config.yaml
num_hidden_layers: 12
hidden_size: 256
num_attention_heads: 4
num_key_value_heads: 2
head_dim: 64
intermediate_size: 704
vocab_size: 2048
hidden_act: "swiglu"
norm: "rmsnorm"
norm_place: "pre"
norm_eps: 1e-05
positions: "rope"
rope_theta: 10000.0
rope_fraction: 1.0
qk_norm: false
attn_scale: 0.125
bias: "none"
tie_word_embeddings: true
parallel_block: false
init: "trunc"
init_std_qkv: 0.0412
init_std_o: 0.00841
init_std_up: 0.0412
init_std_down: 0.00507
optimizer: "soap_variant"
learning_rate: 0.00343
lr_mult_o: 1.27
beta1: 0.95
beta2: 0.95
lr_head: 0.00798
warmup_steps: 200
schedule: "wsd"
decay_fraction: 0.372
decay_shape: "cos"
final_lr_fraction: 0.0
batch_tokens: 32768
max_seq_len: 512
doc_mask: false
z_loss: 1e-05
train_tokens: 145400000
max_steps: 4438
dataset: "wikipedia_en"
Each number is 500 + 40 x the weight over the matrix's rms, rounded and kept within 0 to 999. Layers, rows and columns count from 0. Numbers have three digits each.

# layer 2 MLP up, 704x256, rms 0.139, rows 397-468, columns 128-191
476412616432554535511493513524509423554520510472585474483520547549448455440474561543474441506449460557449538467447512471512477592517517594485517508494577470476465549540485432453573440475531469
469468519500504483498450535511464436516476474444476554510491531486585513476499415545492531468557547518530501509436534544476488502516510502463483507518540464488504556487519494463543565562523429
516518496482548509486493568480464507502415423548484562510554507404466553493466563483452422468465534489511480483367471466497508484526503525501541608497417436536477470590485435436512461507391456
589482543545460454517478488488534506500525554499496476509502429522538441564520469468435506518507565516469559512512487491550511475549479493471498566529491469537440478504530459527462441565540531
451496457450536490433498475443490521570449513525531562448487501447451501515466501472552522491506551478536485439565542477530445508456521415543489544569522568539482622418486519463538423469523541
476496506497471505479524523540492394484507498554471559518521525492516523509494539475467564546461477502544444529470529518478491487456488518507460538502519498542495516470533458527528468512485509
415496462425506504501561451497449525515492512538456513561543475563493524581542507601484414499466541487549508543490488515508490460555590565497495499477447512509460503569463499524481528486489508
486591398485494526483448441441554498499482432536522527427522516506516492451526462538498550516391479423510480514484444542553527430450493509431483555462465571509536418535548503564509525476485475
473520490517443495501556462504391418497571555558490525562502504464483466525486475461520526462565516500637491448485479486479526490497436556480423563473562529430522499513578429546473508505490537
495462523515452490503490533541505472516410479536512529446518454497521518558499458498518465444487546490485539501498471452481458502538473490538494541561446521562409489522532470496460512497439473
480577546528546451451507511565448466495425534480474462499527545469467564514520502535494495457481520531469503507497458524484498521484509433482561538465474510457543469525551512475528490525529451
493514527492471488429443492515555484527516541530471523467397463508524437474465512480491469509487494478489513488554534513463516552514437513494455475480542503534516489472482508471551431529554563
523452525525518475453432536467437542470557478481469461564467490497508475462466557509500519460496524549441498495503547531496511520501514524465497526492516505494496464465479508509465506532457450
467453481491547530475459496580457504461458489463430525493480505541416583468582448553498493548556495462453501518496509523475525477573559486527515593496574473574517458470540450448524442425520512
488500562517491462538525486499526521464518478482445453484526498460427535501476455450426457480423521511582453493553448527557534516432438485499593518474437414579517523552514487442455541513486511
499455524568538515550502497510507543482493498454420504492462512482509503474497580447544481466473473462545544593489479471564554572469503494408500523489492505610521497489467475474523497549577489
504531430456519464491480516496483548446476521474455501488489452508522496454455496529449560495496467506607489513456541431510549466593539562429469616466549485499448548459463579584487464405391506
473544493496454525476470496442510472524526527495510484533521519566543540493489463512464504502511445515501491526581530457456579524563431478502494469482511546498531491504436477532529477450511512
483466486463449529482532474437518520512409554528480491528484533475521508496564450495426544530521442539573471515541443545486459563493460534453501543507483524495520449517578614504493517531469553
458507484528474511512439529459559494524477428503483513514482534533490472503543480536567530513460508465507452500507489455535493480473488524527509439538514524437505431506488480397506501423641450
519576487523558415584433496511482487501526502523480503557558536567471474495507486483525519478482591463560549523599415504457413514553576532440488470434538489565449494469452561485530524458538488
527499516499522511562463495423491548514498471417579513510522528505471490574483574540458484541481548567491474481478460481543482504521502457519516456501494594509523527461593523490428522512552432
522521489446486481516570490591490529473624490515517545447485467537503490555545479514456457520470418488527526492451549514432503535542503477543450562461492523517465475563445437457579444547456489
474558450502539544508442472462504499461557550475443464563442503516507522533504490510469524532600452558624532446576483496478491462476487553507441540593471501555629516486441461475540503512517497
516516459526560503451403454514465464474529441474523464455540527533525464510477492473495401507564529534449512493567532468458526576501505537537508515529476490535470516452505497515492466525476459
539513501461463428520462437484518471538519492527491506539514538573454517483474514543515467561485489480513541498505457460506455513526529502441543507528543385517543412446454463484540485528514466
439501469570434455546526515392466442468504512467449448443565330478517513490510488482559543521458482460494450453404542536520426513548491505481498493460530436484445577613499516512499487537511483
473550539560476442488465488538479490487522503477529456469393450488593422462515470543562528445571540462458512480540432516560539508525502525425548459510522467444521510497575395535498510583507532
577475511513559545460550591536510466516464452492424474482501495460493454493565502534547545464554572532526525522439570447472573525505529558485533517511547490555497539496539420497495481489533513
535485507441478470506491434493565472501462468484517493547461490511471511528488496447547500488586561516531539432480538457491516410486553498528481495573454466473496506541476466485470484519485571
470508525493517468506456520545408500461424530571464464552498524521418553492491483426482425568471374472567531440522500502522517493494494474521480511564501502555502541462437504597485471522465552
500438423505573465546506547413476516415534601515496548473498523416412508507476490470482507550551519496537430511515483528552542483546532401545481506522487541549483571462527548452475514462483503
432476494492457459487555552572448539513575522491478539501400520451481564491472527482438525545527505523548384451510521531502542542530506477501491572575550538447439467504463517455557495479498533
430498417509410539539466438465628539491557446515447522465470499478484541522478478538430431499410477467514518525550516555512524463452459498470511467471520459492578520486415504526516444438539451
504506533484526448538469498539474408443495544455476492508538560559572584498438474542490555519468493455506502465567498485544430486498512452510482542438478506495532466504427493541536510535473528
482526406462518468470485569510514446482438539512488472477486483508471474508537492485492528541445416477560512490555455491489490460503500466487479508510460536464518524453533543501511464478494513
447450481520538539449525500492502561526491546503506498493437425524469512523481492502456534443516465589506510470465553488573434534504521564472466514591527471491497539469495488436513469504449471
525511504445542533460502447472550495510462507487483506462538538523473533490438479509549469485486482486540471485470480503465515507569464551472509541501558487568528473516437466476543546435518522
548517505496529512501506568598442554513569535435517518473503457513455469533557501462495467459526531483553426433496397559442517508485473419497491490468502474528514367492520428460547465550538535
469523494506411514543555490456443459438547511555434545462532469519485553420464540600491519543561500553563462487497437516497546575415553517548489443520503532508553571455473510451446545486507464
501484505486474465517529548533463432555518523459506485569422514491453479510519446466474534480531499542479532475526492464517499587556487502485460486500482442501507448479461521508547498501534496
504467565564492512507490561460568518409517500410566501562512440480472548481469522497515569485577519596536555437533454536480501507525437544522502532442493480503579587541491531482542542577483442
445463461519558519508579543491545465484528521504521500484480479453585550471474550518515477477538537437489445559453512543515496503521486507577592526510490460451525459516512441479462556495484500
439523498527498583500568517452577488460496482629507531440529478550484504493477522512531464512415494399497487502493577511620446464474517561502481488560520503461515498540517492532466524535531392
541509456538468520507530492519475526523444494542535515466540520548457555451464414561475561477510498392431532461525502522506570491461492521518509522425586464558508541483534549509457505496478432
521548537470502436538436560501512456542486535551398508477497496454582450468486458459526479495552472466525404522534447535574469676472515554508455569463466471544462476504454569465462510550415488
437484500473488491530487490467448483515463503493515492496542521439521485495468506466437495475455517462504471518511479466483522543506501474508454451430500539530493464494533533481449515527426484
519536469486474465509527501471557497577440438534522481526519539493512479490504593508472544469477445469468473472468506447538461515488506563526470524567497468484476447476395498556496459632494482
451471467513474427539473470437501494517453431548485460492537548468475483570481468479425495544487510498494403504484512518470464544502553567444451503499441442566586438513518481547516494497554446
518447489518484467493512455559518499520497594444486508475488499494416538523485429482531516478515487512492572531519491510542425450504500484445483534543529521454525535416500497462450563537466484
505522507455483478480461525522510483474486488459529485570591392464513454552476508418522476440491477519505475485483414542564532482429511491497506487582515434505456482553528516520553440501522524
535521565461518474491546437568578474448495553512547521524519575498518467489458436519493531584478489539525514472485568477491495510509473534495498515432550530590490478488493489504503424365501511
471510462502541524571515499531510497448519484494481507473484493484550511461497552477568489486591576544497543454475543475486489469438516516379501539440457499485498475522446474516558489482521579
501500495540414542506485453481526442529478491638486508515560545575478530505505522473585497428573562626522398472477548510468587495577422500518434564483469496530492562502463478456617541537457513
495505455463524505573500566467444399464611538522488478559531506474455490474488545502523495499567452503489472462489553477531521467499471558497501500442498499491535483553549537511527586492525524
516532569538533476497415502497524530528450462500510487481467493433530520446463566469544526483478523491509465533503486549541525500475396490488504518506511486514539542527514538535472598516447488
483489525486489518486531513609537461473463506504565489540521585578465476499485517504570472488465490468458491469465541470493526464548498540467479484502508507550506593522545488503507462418535577
525472477520535480473552561531529469480565459478621450476499486537555429452434491503454462452466520515535510490458496515482456527554548505525571542540565513490541511611464492486504478523506444
484450467508466438522487501481466465546438482486504534487502517459499510456493474425485543545517528522529468456549462490478495496573526486512525494537529434530473509432512491407567514465486481
517508436483487441516473481499495413481496475481479484512474520525475475468494463527550470460513487552434461494542482472495519491535453520513470523549507449525604484560483438482507537494525576
501521564518487515454467468459473481493532530509447526482462468494490466524448487602525496522581455487462473468547479502534556520480496509542561531482530521573511499548501483484463471478482553
522505455521479455521529567576533520462490587546520460516458524412423524481470487542503504515529537499487427527552544422453472528442496486500497497514647537432462421466485550482511514469557448
438503497465490430484495468511479510418462505513474495533533505571468526497500488477491511503445497500474438478487483556500533493511540439505528457510507507520442512495498454567429472451500493
467486508472478431573563504557483496488507514456475475497457591506466543458496441533596477502577479512477488470599494402496518445471616543541496478515489504467462495496522504532472525529525521
528499511465524447482479522545489517562535490490376491519547507499445548567525476523499566480551510496537482492433450500473502424519352507531471573492536459465482458530527451479517369481581463
551513397516478472471486451501474512538487478577553456509488491490537479540539563461477495488502529524489474440468535491473534495493492583512544502556529532509486483494497479512492522542518564
525486518539492466542495490492496528432456530536489490467530502564475460424469494565489580518474534532517548483499486455521432485561517532530418520577575565504495475490483523518480493541488490
567472527451560532432473553458447504468527487543540549492475502540541507555453500511490491492502534528522450509489451495464530505496405488550472542535540499501538489553484526408481479516532478
526519495465510486499532468473490518518493469467489519407529488529483514430502540541502454444504512489525520538493486490568503513498537456460488545471512472473503472460543509486490549500493514
493492510474490510398534590408478435433484501444509460536585459524534493581492552424496485508492444413438517510488435563562573534498433523538474547539446546461390405483585443466428485471518515
560470554567526578479540480493512446471444529438522486457518449483508503571520525406463530484540515532466552513449503454497456514521484454495529488578461492447434499491536522541512517523536506
463532500489489519490458518484481490459520528561507536464469534471516509438518535522479452535578495462519552509535527497570503532499548501485482445551492428538467453517410498530478550487455460
# layer 2 MLP down (transposed), 704x256, rms 0.129, rows 397-467, columns 128-191
484467469540493507505538512547500538546504474498486591502458545533486435521485592532499489510477490500515459421470500542491504569501541568492468509503529526480507573529534500498511442509471533
537488511522467468507474518521471477547460474559482497478535427508570489484487496496492454545403526514569532449502525537482564543473484450519562462508562476505461531425457540453566509514508466
419495493447441502529546474438497528567480452537479544475480432446547496496576470529490593510503494463481484555521522488493444546440566443488481541461457489457475564490506485524447468457514531
523544579528547451499486489488516618531457554567487423490524431558495475465522481496474479485425598497536429539509523489522488480547498483527468471510484453490471525514551508488538552551507500
462541480478466511530541530527445513540450417498572418498458447419545576514552460476461448514524483487484498503470481460527499477474549469452534456479565472535552506576494444530543479482527544
508593500588480487552510437524418504547571469445517468526491514523527432512533551536541509594448517535555497467519470514446457478512511450476458491478525479516514471528492484469474477507458506
442500507483472514457583489541499464538485435569579492585488561527516605492576546483493511434440507465563495427475501519507558529509423513522512467435494470512476489606454551559441512429501567
516509472529473471549450564584532401494474505485548481509491416539575445464545427485454509440543484437436498586532443508559520501522550525427437507496513566443533496445633429498510513510582520
468555506521490565491505510518413453602532550487498561520553539423512475515472460605565442462408536468573470508586516515469545486563503525524448470485496516500518519493568505485492480452491511
533556554440507482502484468485452488559447479501500510515539433498507537483492456499592469471445478494491538539479550518590500431562509496468554550523499503493445558521517513472495427554495438
490479528497521452445549480487481508536485471475506545551475519463488517518510533528498486475485532513430559492556498558445446540457503483456538463481460488500536464468537452500485512528490470
504536494485396476556540539507533581518430442606552555437518456556504535550554512393539438448433471501555495535541562523501520537485411513486516514426487499459489462472491541544473456486501527
461538524521546445484456473530498572555493529500486426527596487464500533514574491504518510475538496492479471501519550537520486504490544504543476524511536481521560494501542475499561517473487504
564484424529529485524428523498484497503453471475548506420493501489504532499438484519519483513523499502554538452524538524502501503534536432498518431499524509527563490469514516522529564498483462
512490484533497466487451464515433452479454519526426483468499484519532450551563450438470450452460551519505529597541488566482519446401521503444498509488511414506557604491395510480522475496486541
508455518507500482565501472403516544547553476449494425500481543536464492487511564509466440514470507525494493509517476529501569513492495517511486512563473556488469522524510540403518499517487544
486482462493499466378532511384496526533455516525518539480513517486608453511535502431447511524490506515520476467461527439487459519480544494395479521503528440491471517542504565582419508474414479
453558606480483553543486501528520427479465465495385463498440456504546522470551500533496457480448497505482460514451526587485502503507469505520463425570586512495463463549435454493472552498461509
486398427532513521576432493462529544494488495473473462437500515554508485544520556535483554479499474473553509561473536586506493511538543436482481466540447486500409563532492556462488496485399559
560479496488527466543473579451462512475409496544534459480513495461503506485529489460520417542484530502496490564496465511511446512481492508537529542591484364449527519512525446532434507455530523
483427527492464501497507541462455387470537530558432568543547492486467506519491515524480442502550504506478474544480493475494436546562503487513554499507470524502446511439467508494540509491512430
483437532512410527578436524469505511575486533498561500550551556555452534521508515567484551563523521627501509458525460539509383524517440487449479548494458484501489475476472515499532533498536551
520575487520564524497509433528477467453477472544537568471485504527489530492551481550568521516481552509492581472494497542506517464609532503525480510480552446571522480514452389514507502480474488
524531487443485572512527471478468510502537513492475452507516556538504524506472509518424470452545539616533473556494563522482465466536520544512490499510386497550567550498492464508496519455514491
413522455464565446404437479440540439495533554478533511499514476500472474567468483456495509522488543428448489495506507527422581578512502524523471515458527477495490507489515458552425466511547461
444540501517482402499447487546498470520522428501476500512512528458510543437457417519539489557440477469514473499426473569491541555548518469434492471531520485554486436470453519474492488496511560
552507493416500452442536545421475482451503467446521415528499525490513534521494481555561476476520442460511501523563460504425535473494519501509549505452430487448436536501564478458475518582515505
540490655528558506534496512495581476481472545522466531533478488491461494525533522537463485457502443491494560503433506503523520555516549503513510449510485484530472477477481496538431529501489415
511510471497421491535497456471466499484468438490481398508527502501473509517454499515524485497494481508457498548436470562532422496566506513493538539483593489524540537480587478495497474489474508
509524501548485461446421460488532466470541507494510395487464493525528486517529499557560460525508571518523464594495497621523477505516498566483450551512370477481459454480541501518478452519462387
518520487510560491577487471515465503496472583468507478556441558430471541513537527545525512438506435458498504461527604499535436468484445525526485443461540471547485568589482470523551463394480561
463578452548525531430476414532446456469572460490517585505487562496464512466423555551430465457561449507574588517549551466531536484499534482567539488542510516499569465546533436500410565455541500
486437492419493522563547467533502515502508525459514482457524551483465461467510502541534475530473509500498510494461499468497474428525542552518484435491519440506443532463537480506485499464466523
516454481463482539547543466470511585491478409411510464560506468518467520445552417503494610530560460501466414480556426470543525430483536525551537499543440467406578590504492518469492551478494483
525482496488507461448439493479462455548432521486465493449438482486544537546587516590424492505440439493537473444515500445477478512439435456480562466467429487534446545489496428542473482553455500
605509497514523486477489568444499477552542500565498565425496526501522561498458548480526510480501473574459480495562422513554563510497496411555484564541544551428385528557527405465591533454446495
439476592471574552474529513503530556522493556498405503507457563443523507551504470491489487495536488463579638557483497445559495503611543444520504470591553420548510498488493476507598534523491448
521498527489529523504472468454528501438531513482553384477468539478462594511502502552505490508561471517529472521504429529467502491507480454463527453511540502544578478539458525492536551522529512
551503454474497499483451530573462460513552397452492534450470506547454485530494554507518474449491493515528593527541587462529532462492553437459530495513438476509483471372410564500472469473570499
519559490658529583524472474482493549511452592506542540493536466503474499478441542522494465538580556508552513450437484484563502486487480489486493498571560461644464562447528437479433464522427508
461521491520490508508551468564496422572463449471443444544510446468488441488514504501474552502508534518487463521509540495470465464466550527499481517493520481547489503505476449534554531507551538
482519568450509514555489456542529502568489531473512467488550479484511434492485610495504589503499475495462489550580497557545428527525460453508490543506522539521471438426538516496463403562493513
562553512590496484496514471478525471528419526509503471480498509453584539478429465465491512412483492422538555553502470480465412548475510503491461546493475494514552531546477447499437525511558501
579469537541545439522524510442514513450491447549430536481488461547506457431455490478452498522466476584500539547532532446535509453482495576481438490440516474536439565497470441515519584534504395
535535467523510543465498475426397489492539489548557561431499503443470448457436496477521482451453485477489553513528572551479489474472466461553455488488499487438476500513483649552559425571482533
409509500515472505494495496535481541520528479548493535489541480486413411511514472544525467513479543514560499518580467524555465433494502420455561535489532434494446497539482465526521538544481491
437490520427483490433499527517476521516492530469501537491423429461490486488530496512509426511528446538482543506437488513507535431451536465399456566543466423554466523476487518477485561501470454
483531524488477526548497516493504505487490560546504444468499517461539517488597535524510513392447515458547484534465504475506523562554540488510452528500457505595472484494446508551517520501493468
490547510523479463511469453487492536432541509496492603510493532510527448478496528479482521509530501516504519509494537466509457520482448485480495468503522480507497499407504552508459489528506429
490585566506513430482505523524540499481466518510511533493501491468521548514519416541571492511512532480451447497550457507518527481455470460494514502487511487464432509491501492498573497565555481
495525467516451418544484546490496557560518468529481544511400443468512485496540529495504482496439532500492513457482497459482436499469518557447481423449462508445485455532560429467570488480500601
491470470459560514336477499562484507563436488519461491510545493454474383487505509584474464494523457471430577477456559542471439516466482519500513415485566482518522514443541510494523474476472515
542454428477552523517537452555542473512439569591516398461524473474573529577456498428532503493510470500499465462473499507537502495490505473464529496434538508459503464464444448501546498478489501
420485361584516560513487467491475422518527548551490585510543475502484532413455510531606492442513410538430490474437463572484489540524522572452477488509518512490468526387451414497541507473443531
537524529516544524455515543490519535462622483493465564486463546430542487548489494531515550516581436446455464472525519517555570471485561485470487492439555465480501479531510504439521509465487434
518469501460498529495484505524465498527472481459441466561378495521470528512484562499498552506561513542456480489442566478508487500503489554513551521506460463519523473490480531468534556437519493
535600540522436502438402464436501491400483511489547434474538511487481576488501500451515457483443468527437513472480495458521502525614529490504492421491460540532523492519529466442485566478565467
481467424442490463503436444518525466470366513522432469536499531433449545525499504480532432569543468512519538532432488442459490461560490416401470539450517531454497596432458477515458416470496547
543478417544449521564493509485473472471509460562420515469499486519553551508567461445445522493591541504492525563509497536496517489573476510474481497514546475521452513456450452462500494485527478
523507463435500508522494510459568476486584533417448466474550523461506529496469581462480554496496531598511450543517475485434533542508491492497524542495481476495426445536496504548527507529622482
517527472544518482503547523527544526507576397531524522490540430534430443480479445533516483583546507478496508538461513507473561526501525511556528462572493453531514486521554464501485525475502496
533479464506581447553515524571499510490578572490513484533407571482465494524483506477496489518490478528547499473513547460579451538488569543491550472455525499475465512510498508522485526523468411
435510518462469477484486487516471529481456514515462574463491492554523479520492481464539553480521496483515527458520508529546457507484562476478522497511450486509431521534512512406516416520480541
534457502524512533508486449564508428487495497488540537501506537477523548497466508508429504564413465485505513471463476534563583520471487456498509495486518521452498404518504453419526480553542504
557427520435476466587471499465511476480499482503454325535572459569524543543573556553570450549469460525487476537484512512481486497566498539538506570510544493454488464547533480402528500483537519
568502482505439532476487491501456464492429467489500511507533557502560537569470542437497458533511542531555454519529491504478460452559549580529507549499494497531483499500533531560482542430521554
484570520548475442573450451561583431476507500440451484488465527519472512489467462480494536445496472483499553532541447506506501465539496544548503493532544510460550573467443522478503533561474530
532506540485521478489578470462518461538581518421502525501516530491572488479441589439518476444443564491474472485508495478485519484435490499429542416529466520549413498518479526455467521516464467
569510413459482517478464519599561475521496485540487456502525487492540492520493505534512458526481553464491544530514513490566559436519494505496508480540506556466509472497556516538567554544512513
527574479515413598479596463497462510532493497406498480463460498559549444478461546443502503474556459487555565555558507535541537521503478470564479464421551469449526523521457451557417538510517470
489548538444573552451410454575537416481518490455525500550578469489521493452455490522462462469477475538506509498495503518501453544512494563484439508427438470566460479452549460599537462459561522
# layer 2 MLP gate, 704x256, rms 0.139, rows 398-468, columns 128-191
437525442562532466537542433502524520542468471572506469514506525519385513446587457552510538490503458407523505520528505487498472430413494520503405542496462544478530503577504479454525473515531593
552433470525414454527441423570503510504572501442611499440402523512578483429508495435523543490522407542523429618614477589453477504490451474465492462466558463470547518492527473538431592446540529
495473476520473538522479495512569491501534500457511515487471496606484487554496525410482446505466497526461457561557486482592471460527518490465528524555502441504531525526527440490456514466491555
409504493462523540539515498523601513510470528517554512501515547486555500469424458485519442468534499489505513428457519462550557536489463519536537495477469485488554543548542532475535438451506474
494476514554505506497492479438499605502484491462552470488504477505538488470540448524591482492495487480478534510516516564539496560531479496522558457503487510504466495498536490516479550489504488
460525498527460528517523513452522468471419489466572496476510523495511532445565546531516511517523473535548536489408576448510474473501527536507472427447485484512521470493493449543485513415447501
475542444538502521485492401437521518519587528532548517516556493510495483367478502586494594473470446505602479504546517549515509548494490440494492499468499514516554480490454470427523465571545482
559471501584515533543527483428564615422504485420571506424550511489530449459544407431479506564444456512386491498469525488557567491512531438509515505482486507437508538520519591492509508454467446
465431485506489559430509598524539481561511477502489539492541476545608520518526469498426528503461500498435537549479487465473494530538505507495547497523517483502443491512550501512500580466463477
494401470420492549576571503468565515498553484555516500480515491544522489434493497506531518539534467455523544512538504427469511463477449520530488529543538515508507455476494520524488435432491574
518474480451528496521546542433480531520515448478548472510505479528456488513533544464529467475471425551578497484514488460457526475492482506443542479543450458496509497550497510549576504513502456
555517503587489420480506502496544523487516419474470472526540473528485467489492557508516498516474546477415489443456464532527523441487490516444483552481512537505501482506505488499377537549461559
490451549517532515478527457462499504493477497464523511525508524484513477505559553526478485502493563511538499455461414504552583558524458556478519469507410543559536506533555491498556560459508440
543511532471462498510555524444578463471507437467507498519541455597506517510501485541499440504470491474520536482478532415501502504448492451528467471508557487393488507459513414431487469538492495
486454524516409473467505537507516476465504512503433490480501469434417621518522512539575492470446487405565510545517458512511504474488560468434516501515553529491517489494520527514528512490512493
456515490411513494535478544577564531553514489587530511401454533556484505531466516490482548494506477544500555515489470499547495395599482555503557536527444592445523538481462455514492498541544483
475518441509462498497488439483523464479517513520517493492555512522572526471502468516447512503481480534479513516560504500482546530568452417487502439501467568523547524508464451501493493501515551
495498548503559551527446516445429483525491469446450505472511561446471508543489520482527525483457528466495520474497467500535566518464533451605542470463502522482455551563459468586479494436499431
417503454458556607506435477475558490501508456543559494473506524498476498518562459549518491486468511450450449463485473409494492500476522492529562477518500535434503447556496473435462490443613448
435519535515523490499579502488494512494415512475441452513532556491527589509473470463429554480450437501417422481420492495491512469498504449495580418505522485464498503525550453457488492494478474
393425511488472508478482475485495487592580528502500526441520537550533447533530511571475469516476533580471497545498448518535530494510540489475459480515472517517517576423453527494472521605433559
543475505531495546452409449488484463560419520492447522564463483489498493471449566484488531467546513568489533443542413506529491524476480531452544480559523487445490499471526567518452523481488554
408480531538414512535462439461516369529500458489565465583449422448527503573506536496436515511582560511463490500437479505506452485450387519509463499405492523545485536485563526532453468520522474
472411598514473464505510474518492504532482447530504501511482511532476509487488519526511486487441458540500534560517484451528463509479507512506488477472575515460479572537501550506486494515505542
519493474434529482541493489522528458536472506537495510614500534549513551512491573536479420595513496520520574513502470506492424500537441427435514517532520477539571475458443585468527497509523430
499495521524534574539461424509519517490524484543496481474483458519454516465492537474491494427494488549503396560379504419438551428548434488450434458531525481494451416515522491582542519469525523
495409554506541492464584489501436451484518569537498465480460527496485552536491491531459485437534497534447462454399435543525513527482469509439529504522440543517492445518513452499466452522512438
512439502489522562490554604493510494490460494456411449465523516505489449480591507536490502511572584527524499500465593422424562510525552497479588504509578515580510528504526495442502503458501531
495528523487446538522493508422497482469533531495565520550517468570540555522530512474515518527549553478507522445454503501508516391441532508544525502574387484403376468464482500485433496508486563
452519549476459423474547531463515444417539470503538530541514507446516547472549487420555466504471509503522592477493434501524618508554443502519500493512460536504362444422509491410516471523499532
473530438507542521478514510471493542516502524475514546472490502518557414487500572469497502497568485460518524480512498453547489415540557469533435571502508564528486521493453426460527505503481466
501453480502468582477464519532467507503568565467542519472522371433508517534506555489485525565453505484427517462489464441485442527486494545495543497493487561483500466600503446513478564569549517
456472498519487496556496522426526488526504468476432505462485507513482543542483504511463479419538480486507399456469474564466514457474468491484550519440565501440474558473468572557478494477559537
485515549529502511469506403454510538481457510538519545450467467434433477540515477467480438510539430570551521538503573551510512466516492540470547432483553498528478537448598519435463411441581446
500482545551462610546416543531560493473492478543445473535474507586511489563518621532505475503515477475549440478535495468499473507534460523493553476499447455494505509522517552507533480467520469
528577490456498450474491504430498507446520463474552499466531508529489475494520563513520477541456543499451453493533503492645505514510448505442516431474495499469511497549474463566445530509512546
567429484523570507515501529513480556588511489548489531451528513512429477479441517576529505539484445509513510537450492492535473484564465528453507531472541549499482470519504449482521467549487496
453492500499486522468501522461565490461537453535536432504525522537522508472498490456454525444538464546435518526508373511520535417528508492539451557542548544587477578475533436500470525491475499
515485554500532511504544541447558459497477435541482516448491521510514490532513488545618468597421504488474544422425563411498518477434500581494462484526471494559435451420523519530526501493491500
522454455604518559550525539524490502566504523525526455480494489476462481390569500518475488491457479438473499454509491504505534510562529460464524529505452510534513475514507548503566577544495450
489419508515510518530514468452561532546503474469507518593528492466467501577492460483467423567521535509519469540480528550526474555503496512502493501503487480455476473514502500472510577490436447
464527525596533519489539503511547494516495517478510485433456471525574483500453513493511466436545550465492506534475507528555487478513522452546520477464521480524490454547465485500434512473425540
439475485534509475513502500605485478561541545474479491462442504504550469423538573521497520462539508532466524450440562555504482457492503481495623546455499530477486519527415405550531522509517533
544556554437417496540495517543542408507494419468581502497498539481492552571625534560482478500532449528595451525506536438510472412492424484472530486569428497473540434481525553465597497485496503
537539508516430537474523480472440525507450544427510470532436520510539530528535502437470500570489457489533521514558515503490558447469510460441522450537491449454526497520511487522515485427524487
515518487485523541478484483548528465470544482534510487457516437523489466511541534539544539510521528542479492472477512571547474489493493501457535481549535422486535527534508502517513450521529475
521461518539515553585459492455490462490553493473501523495467464504514523542420431504521551573491565527490489496567450511499505488546468474471527440437520483479493541477535540469505536434517595
562531531433478516492573594513475499444516571457518530512494433501499519455529519495571557465512492499480533517512492506488536467527452442537512510505509543487452533510485570478493484523436529
460490585507477469495608484456536510506490583535511497458461569511495597488483517482456519517476437461502533495474450476570501415436492485522498457533580502464501560461526554553495492538512479
516423480521542574427547508518528505520554454501446543448475548528473519534448524593502516509510482460557557550479519492536511408555489445412612545453518513476524579469479539489509534513477499
529478561493521458562517464463539533463489571608484434586503407487515507557514510524439498539483511489618476522381496557479517511554506530494467466504469443466539550487453508517490464477603569
519478474502556504528527552548538554481483495462499536515510472539578493449498560493550490484549560563463547468564480450520439495426527508448493453482538466499494582519510508490527495484518549
433473510565503531565430529438516532519585547579434520530447530556450427572516472493484542588534400538508567534452520528475524441480562459564540392542440462497484499445562451396446486528467512
449472531514446504403489463534586553557441406507475473461476566539506541487503549551514476564453543440491441524537458525456476546487620454478552486481507491507489477513499518482442450457450498
481482494484562497568459473511482522550481489510509512548458539532450522463479522480504540557460523504459476548486393498593457458502520483455483503524484518519523489508489500517479487523502537
498498508491522482478483442603468472445463458525529493563529519519522484452516532430588547434506478520495462509455510488542506477532527510455520510545473479532488555512524468448493440512531599
517498483491472529497536503467477509531415535502394468492518537476473573524536515532516577533487477508446467478566483470502501477496487523479501488474478585517472497452557490505520486467452503
465473505516519559495517508471485585495490520492514507565507469543488434508519482428463440498539506510533504460444537511452486527479493533565589436538454507477539466474567464552533493479467402
455501493474468538526521548458583499508466460539495421583489548550490539533465531515468504522455484509486511535478521501539490468458506558534536498430510499483511483432556566503492433434459489
540460517459549514559513486514485523565505514455541512523533483569548507528555501442541494460548551507546509463488552439578464447471495535470405460446516483471421483458508510519525457464493408
443533478535462509502547538527448455471497520529515458421439489490500487494536475536514419451528517472478506504532546444421505488431534468564505586515515478480501477485487537502454456503589492
513519525496564493502490531504509536555480515505535472434452535459518522473522486520521464534528513487472535455487526428497502474478498533525471544502462479508556533537484569464527532513496500
488432483687525510502485440557482456458474512556504503527496471485541426514532504489491574556470467475487491490462490547537528536512486505568506461543546518519523467436486469469499495508563528
562535515480519484477463518557445537549495493464404482563525504530411527534493491497507496482527459481553464530541476508480471482529367469436461542488506474487503446523517485459537466518524492
405463558496532540494506520525502494501486472445428483527508565501453511506459486504511490541502490455484548545545471516479444455518477496480501498443561486495521554456510530506529522404502423
511519506498481532480476479450496506483424519497489545475515386500409487483502539490486574493472482503476561481444473501484437471546472537518464513516514536513508507491473578535483499524432498
493475535462454487548480454511476563409527582499499476605534542546460449494482532562501488491454481500514562507506516501526504430509526510493503501566506507507550457561521506444504506517459525
501487566527562454501547491507471560553529498479480506428509527541479506495521525457493536510560548446506501466466460516487527474491509477492441561453445507496478534480489456466475542497466475
485478528504530628512441544473559441548444534457558515543513488449537461514494453450544453519547510460406466522477492557532469487529453499451542530496463493535430494439547504493481404465490455
480505550515480526513539495517525522514503492517501484492511510589581549548482537476520477489515557463428531574516511517488438583518477417511552466497527502514546508515525572528502512509478457
522487473549507560486510510526540567566485483482513482492544473518475492531494529523480504501502507485507429460521495451499492506506488477447483527445539461454498490495524513466502479471441424